config = dict(
    n_layer=21,
    d_model=160,
    n_head=5,
    n_kv_head=5,
    head_dim=32,
    d_mlp=640,
    vocab_size=2048,
    activation='swiglu',
    norm='rmsnorm',
    norm_place='pre',
    norm_eps=1e-05,
    positions='rope',
    rope_base=10000.0,
    rope_fraction=1.0,
    qk_norm=False,
    attn_scale=0.177,
    bias='none',
    tie_embeddings=False,
    parallel_block=False,
    init='normal',
    init_std_qkv=0.0447,
    init_std_o=0.0,
    init_std_up=0.0447,
    init_std_down=0.0,
    optimizer='soap_variant',
    lr=0.00492,
    lr_mult_qkv=0.5,
    beta1=0.95,
    beta2=0.95,
    lr_head=0.0116,
    grad_clip=1.0,
    warmup_steps=200,
    schedule='cos',
    final_lr_fraction=0.1,
    batch_tokens=131072,
    seq_len=1024,
    doc_mask=True,
    train_tokens=623900000,
    steps=4760,
    dataset='wikipedia_en',
)
Each number is 50 + 12 x the weight over its row's rms, rounded and kept within 0 to 99. Layers, rows and columns count from 0. The size before them is the row's rms in percent of the matrix's.

# layer 2 attention key, 160x160, rms 0.0905, rows 91-95, columns 0-159
097:40 44 57 61 45 54 42 44 30 66 45 33 39 59 43 41 65 65 36 49 39 33 34 42 41 50 26 54 52 42 50 40 52 47 64 44 38 40 55 51 51 56 58 48 52 46 33 57 49 44 54 53 61 82 64 44 52 48 83 48 49 58 63 49 52 53 40 60 54 51 49 54 60 51 35 63 62 75 63 35 40 61 54 69 55 55 50 61 57 56 38 60 33 40 34 45 68 34 59 42 46 59 57 43 41 50 79 36 51 43 46 39 35 49 56 54 22 41 47 28 50 62 53 43 38 52 51 53 56 44 36 67 73 34 11 23 35 48 58 58 43 28 52 55 62 66 44 52 75 44 55 42 81 56 35 48 52 64 46 64
098:80 67 55 49 51 55 29 65 68 52 57 43 49 40 40 41 70 66 44 35 38 40 38 27 38 51 34 42 31 56 47 30 39 45 57 51 51 34 48 56 67 46 30 67 42 42 60 53 44 40 48 61 48 43 48 53 49 58 42 56 44 49 44 54 49 54 43 38 50 31 58 28 56 66 47 50 57 57 74 34 52 45 55 52 70 54 36 73 59 46 25 34 56 48 51 61 37 41 65 49 56 47 62 30 44 13 46 51 35 43 34 38 35 63 45 69 45 29 57 75 54 53 53 51 54 68 54 45 57 58 44 58 56 55 51 32 48 50 55 41 46 41 74 29 35 30 49 43 34 42 77 48 57 32 60 44 33 61 55 68
100:67 57 43 53 56 46 51 58 53 27 63 38 55 72 54 73 41 56 40 60 42 57 57 46 43 58 54 43 59 49 72 43 51 44 54 41 38 40 65 65 59 20 43 40 65 52 72 55 45 31 50 71 61 48 45 57 52 50 45 72 67 31 57 60 39 50 59 36 56 23 44 28 66 42 45 40 42 65 42 63 57 50 48 55 55 48 46 65 47 69 24 70 36 35 42 61 55 65 71 45 58 41 45 51 59 43 41 43 34 40 49 57 62 54 61 40 69 35 50 68 30 29 43 49 54 55 50 41 41 56 43 53 58 45 44 62 59 46 51 48 34 53 53 55 42 45 63 61 71 74 45 55 58 37 61 30 33 56 12 28
092:44 78 52 65 46 49 43 48 66 54 49 39 44 38 25 61 55 38 48 41 48 41 58 56 69 60 57 65 52 35 33 56 35 46 57 64 62 65 50 53 25 62 47 40 38 55 33 39 34 59 60 40 53 34 43 62 37 31 42 53 57 69 64 65 66 43 54 58 51 42 31 38 32 52 58 24 53 55 64 51 50 52 65 67 41 39 55 81 52 55 41 45 50 51 56 47 52 29 67 45 41 63 52 54 55 68 61 55 51 61 38 77 41 61 42 76 58 28 64 44 63 71 33 39 46 57 56 60 60 44 50 44 41 63 53 47 36 38 59 23 49 55 51 45 61 37 25 60 28 68 36 57 45 52 57 58 36 58 32 50
100:34 36 44 66 57 35 57 66 59 53 39 60 24 45 35 30 50 48 44 54 47 46 44 50 55 58 54 36 61 55 48 56 74 77 47 66 52 61 69 50 59 50 40 46 52 37 50 45 56 38 53 45 43 47 46 39 50 70 64 29 53 21 59 61 62 49 66 47 38 71 19 65 31 42 25 56 50 55 37 46 40 25 42 66 74 58 60 37 51 54 41 50 36 58 48 51 42 53 37 26 45 50 65 50 55 33 63 66 44 36 55 48 46 58 45 45 33 51 51 51 68 47 51 44 53 55 47 55 64 89 43 70 49 45 71 58 42 67 61 58 53 48 29 58 63 64 44 45 40 71 45 46 63 54 71 43 59 52 34 47
# layer 2 attention query, 160x160, rms 0.0889, rows 92-95, columns 0-159
096:54 48 51 30 56 54 42 68 63 48 52 52 42 72 58 53 69 30 31 50 45 67 84 34 64 59 36 56 52 34 21 53 68 52 55 49 66 36 42 49 47 50 41 40 51 41 32 60 54 47 55 34 57 66 62 59 80 54 38 51 69 42 57 59 60 57 64 72 63 57 40 33 54 64 44 66 32 41 35 70 59 44 63 48 50 47 29 45 63 65 46 59 77 71 54 46 51 56 52 41 78 38 55 65 56 49 53 65 63 56 66 75 45 64 53 44 55 43 69 51 50 49 34 38 41 47 50 50 50 67 64 52 52 47 53 45 72 39 44 42 50 48 73 53 61 46 52 61 45 48 55 33 38 56 69 62 41 59 69 41
102:42 43 41 44 36 41 36 48 44 31 54 55 69 65 65 68 41 52 52 60 61 55 31 15 54 49 64 38 61 36 46 37 52 35 63 51 42 53 39 62 41 68 41 35 66 53 32 43 51 49 57 46 48 36 58 50 49 65 69 73 61 41 63 31 64 35 47 77 56 67 36 41 67 52 58 61 68 63 59 47 48 60 57 42 69 61 59 57 56 36 34 34 48 37 49 38 50 47 49 42 36 50 32 42 51 51 40 43 50 68 55 43 65 59 54 61 46 52 80 44 34 57 55 42 31 63 48 63 55 75 44 50 48 45 44 69 40 46 39 69 44 44 70 47 52 45 64 49 59 62 48 50 41 49 44 59 67 09 51 30
102:53 55 42 55 66 62 53 42 27 68 57 45 31 48 44 54 49 27 48 70 60 47 66 31 50 57 49 42 41 57 61 63 40 47 57 56 74 47 58 48 37 43 37 51 34 56 50 43 46 67 50 63 46 51 40 19 46 40 55 51 57 71 53 47 68 31 42 72 64 39 40 64 60 69 40 56 49 38 61 44 23 37 65 66 33 49 45 34 49 38 42 42 50 82 38 60 67 51 72 60 59 39 44 50 44 53 53 52 68 41 37 61 50 55 56 64 39 63 66 56 58 63 51 12 61 57 46 54 68 55 50 52 48 59 65 64 58 45 49 58 51 79 64 45 40 50 47 32 52 43 50 49 51 39 44 33 29 61 22 55
097:45 53 39 47 63 71 47 36 25 41 49 59 64 35 36 23 21 48 62 46 52 37 37 35 53 53 52 48 59 68 65 58 62 42 53 49 37 49 38 58 34 45 51 59 61 41 37 62 45 52 38 60 53 42 69 46 29 86 28 11 41 51 56 50 50 64 53 38 51 62 51 46 59 45 38 52 53 70 37 45 50 38 28 36 39 45 73 51 37 30 50 60 43 59 54 54 37 34 52 37 52 64 31 50 45 62 67 34 54 18 41 54 67 49 41 38 57 35 53 53 49 31 52 63 43 53 36 55 28 43 51 56 34 58 44 48 50 55 58 38 34 47 56 58 61 49 63 39 53 57 74 49 54 49 45 47 29 62 49 52
# layer 2 attention value, 160x160, rms 0.0689, rows 64-69, columns 0-159
101:47 49 61 63 57 50 56 46 60 81 53 55 46 48 52 71 44 46 67 43 55 43 28 55 52 46 41 53 49 41 64 55 50 45 40 34 67 43 46 61 47 53 31 45 72 59 58 58 71 43 51 25 43 70 64 58 39 44 54 61 75 63 34 45 65 50 57 54 55 48 24 57 38 61 59 34 49 37 53 27 55 39 47 57 61 44 49 40 53 34 60 56 66 42 34 45 34 27 44 23 55 72 38 37 54 64 35 45 44 69 35 62 39 41 67 57 57 42 69 43 76 69 56 42 64 49 51 43 47 39 50 52 61 68 55 32 53 43 48 35 46 44 31 20 57 38 46 63 70 64 45 51 44 63 59 38 40 32 54 31
095:43 49 45 46 52 57 51 37 37 72 50 48 31 48 43 51 29 54 59 41 58 43 48 31 66 56 49 64 58 41 38 49 44 48 64 59 49 57 53 77 59 47 66 54 64 38 50 52 60 50 24 43 41 62 32 70 39 64 50 50 66 38 72 41 45 59 46 36 42 28 47 21 50 44 40 45 37 36 63 36 40 59 51 61 49 53 47 45 63 42 57 42 47 78 24 57 61 42 51 50 32 45 34 27 54 49 45 56 75 67 27 35 58 54 44 52 44 52 71 82 51 53 56 34 26 33 52 46 59 43 59 59 41 53 23 48 49 44 38 56 46 29 68 55 51 46 48 32 42 55 54 60 63 53 51 39 47 62 33 79
089:44 30 45 58 37 66 27 39 39 36 59 36 52 09 43 45 65 75 55 46 53 22 53 33 45 48 39 48 42 41 67 37 36 59 47 56 48 41 57 45 26 67 40 55 54 40 58 68 40 48 56 30 45 50 49 60 31 54 42 58 52 81 43 31 37 52 55 31 74 45 53 53 50 67 49 45 45 77 44 64 64 52 35 53 66 48 52 38 43 39 60 51 35 47 44 35 58 65 58 58 53 25 55 60 49 63 52 48 55 28 46 53 57 65 56 37 55 43 43 45 58 33 42 51 57 56 36 46 59 49 57 29 55 64 58 38 50 30 47 34 50 61 37 43 33 56 38 63 36 58 37 60 57 43 29 34 52 63 29 38
099:33 42 39 64 53 65 48 51 46 44 49 60 65 38 43 40 42 26 65 43 43 59 58 43 34 77 41 49 51 37 63 41 41 44 65 54 30 35 37 43 49 53 46 43 59 71 51 66 60 46 69 56 37 55 43 70 52 41 48 71 38 60 29 43 54 65 50 37 46 33 46 68 37 42 57 41 68 47 45 57 66 63 50 40 36 48 79 57 35 42 54 61 46 45 42 51 75 44 43 48 42 66 53 59 49 73 64 78 56 49 46 66 74 58 43 44 37 61 60 74 27 58 31 58 46 46 49 54 42 94 32 39 52 50 35 43 60 64 43 48 55 62 43 41 76 56 52 58 57 41 47 50 62 47 53 49 62 54 65 43
116:49 54 51 60 53 40 52 47 43 78 48 40 45 43 41 33 58 52 58 40 74 47 53 56 40 36 44 55 61 55 41 60 51 33 56 43 66 49 57 60 75 53 63 46 82 56 45 49 52 50 52 51 40 65 48 38 61 43 42 56 66 40 56 65 52 39 53 51 66 42 59 43 68 62 42 54 49 60 56 59 54 51 67 58 56 56 70 63 48 37 56 65 56 71 46 33 41 43 35 37 32 28 73 54 46 58 62 85 82 62 51 51 42 51 54 52 56 52 62 44 52 39 31 56 65 64 52 46 76 51 48 30 60 59 17 53 34 32 56 48 47 58 51 60 76 38 39 70 70 38 40 42 43 26 48 46 50 62 63 66
098:70 33 39 58 33 57 52 68 51 25 55 34 68 50 45 48 56 59 71 48 65 60 68 65 46 49 65 40 49 36 56 53 44 46 45 79 59 49 62 26 68 39 36 61 47 48 48 59 68 56 59 51 61 32 40 44 44 66 60 56 32 52 60 32 47 31 53 33 59 52 48 62 63 55 50 53 64 54 32 60 55 79 36 57 60 47 57 39 36 54 45 47 59 48 44 69 50 45 58 74 54 58 36 49 67 53 58 35 55 57 63 27 37 44 34 58 54 57 55 49 38 72 55 59 09 55 53 57 34 52 43 54 51 37 56 42 77 27 46 46 38 42 54 21 51 55 52 40 61 57 50 55 64 46 28 46 49 62 56 50
# layer 2 attention output (transposed), 160x160, rms 0.12, rows 64-68, columns 0-159
102:46 47 40 58 30 47 37 44 33 32 50 40 43 50 53 38 38 34 25 51 47 60 73 14 57 56 41 51 50 42 49 57 54 39 38 55 41 61 44 51 41 52 58 27 52 14 34 67 39 51 22 54 57 54 39 51 59 43 31 41 50 49 67 51 50 42 69 67 48 67 50 57 58 39 49 62 61 57 48 50 42 46 46 29 58 45 41 58 55 42 61 58 50 64 38 33 35 49 43 71 60 31 69 52 55 55 46 45 61 49 55 53 67 58 53 29 55 51 42 55 34 24 44 47 52 53 31 50 41 34 48 63 79 43 33 60 29 73 42 57 44 53 45 58 43 66 62 31 49 55 67 61 50 82 56 66 42 55 49 47
090:33 54 64 66 56 59 51 69 49 49 46 60 43 28 34 40 54 39 45 54 47 40 32 50 67 66 57 53 36 44 63 50 57 52 26 41 37 46 51 57 63 58 45 47 41 45 45 48 39 47 45 57 60 67 39 49 46 58 59 75 56 76 53 49 52 34 52 57 44 70 25 64 39 48 44 59 47 55 40 45 49 61 40 58 35 45 45 48 43 45 39 51 33 33 56 60 59 50 49 47 42 61 69 69 50 48 46 43 73 21 63 52 49 45 68 73 61 70 35 34 43 41 33 49 47 44 51 54 43 71 54 40 65 65 58 39 57 39 68 32 33 67 35 58 33 45 61 57 54 36 35 80 23 56 64 59 22 54 70 38
094:66 59 58 41 47 54 59 44 55 68 56 59 51 55 41 23 31 57 36 52 32 33 46 42 57 31 19 55 51 57 59 35 63 53 68 46 48 36 57 58 32 55 34 34 42 74 22 67 42 44 33 67 55 46 38 45 60 46 39 52 40 57 44 55 49 32 43 51 49 57 55 49 68 33 51 62 60 45 82 65 36 59 53 53 61 54 69 54 64 45 55 66 45 47 56 56 47 54 45 51 37 36 43 27 46 34 44 66 48 62 50 57 48 65 40 49 58 45 69 28 70 39 31 61 33 37 36 61 52 60 52 64 62 43 59 74 60 70 48 54 51 62 73 61 57 56 66 25 44 67 52 52 54 42 32 38 53 51 35 62
100:64 47 46 36 43 46 44 44 57 51 47 31 30 41 64 62 53 20 36 38 54 55 76 56 52 46 60 46 44 31 49 48 54 73 44 41 73 54 57 51 56 34 12 60 46 64 38 25 71 46 57 49 44 49 50 38 48 60 49 42 43 38 58 55 79 55 45 63 62 65 53 61 35 37 55 52 37 47 39 55 50 48 57 36 45 42 51 56 67 81 42 46 32 64 73 49 42 54 59 49 41 36 55 26 52 32 53 31 42 42 58 39 51 24 61 53 43 67 46 60 41 52 51 44 39 34 60 36 32 31 54 64 38 37 54 52 42 48 38 35 43 42 57 53 42 58 83 61 65 30 53 46 51 37 56 39 51 57 58 60
112:32 40 54 50 49 48 42 56 71 52 57 64 34 23 43 34 44 37 41 34 49 49 67 35 56 32 46 45 52 40 39 40 48 39 78 41 48 49 58 43 58 49 41 48 79 54 56 62 33 41 47 57 42 64 57 51 43 51 71 60 62 36 46 40 61 69 37 53 35 44 50 55 40 44 33 40 42 50 22 57 34 26 16 43 57 56 62 43 36 46 62 53 43 46 57 41 50 62 50 46 49 68 73 23 66 53 38 41 36 59 55 50 76 55 50 43 38 62 48 53 56 53 42 50 60 25 53 45 33 62 40 61 70 46 62 39 63 55 40 61 37 51 62 45 56 53 37 71 47 42 45 67 40 49 59 30 45 70 56 22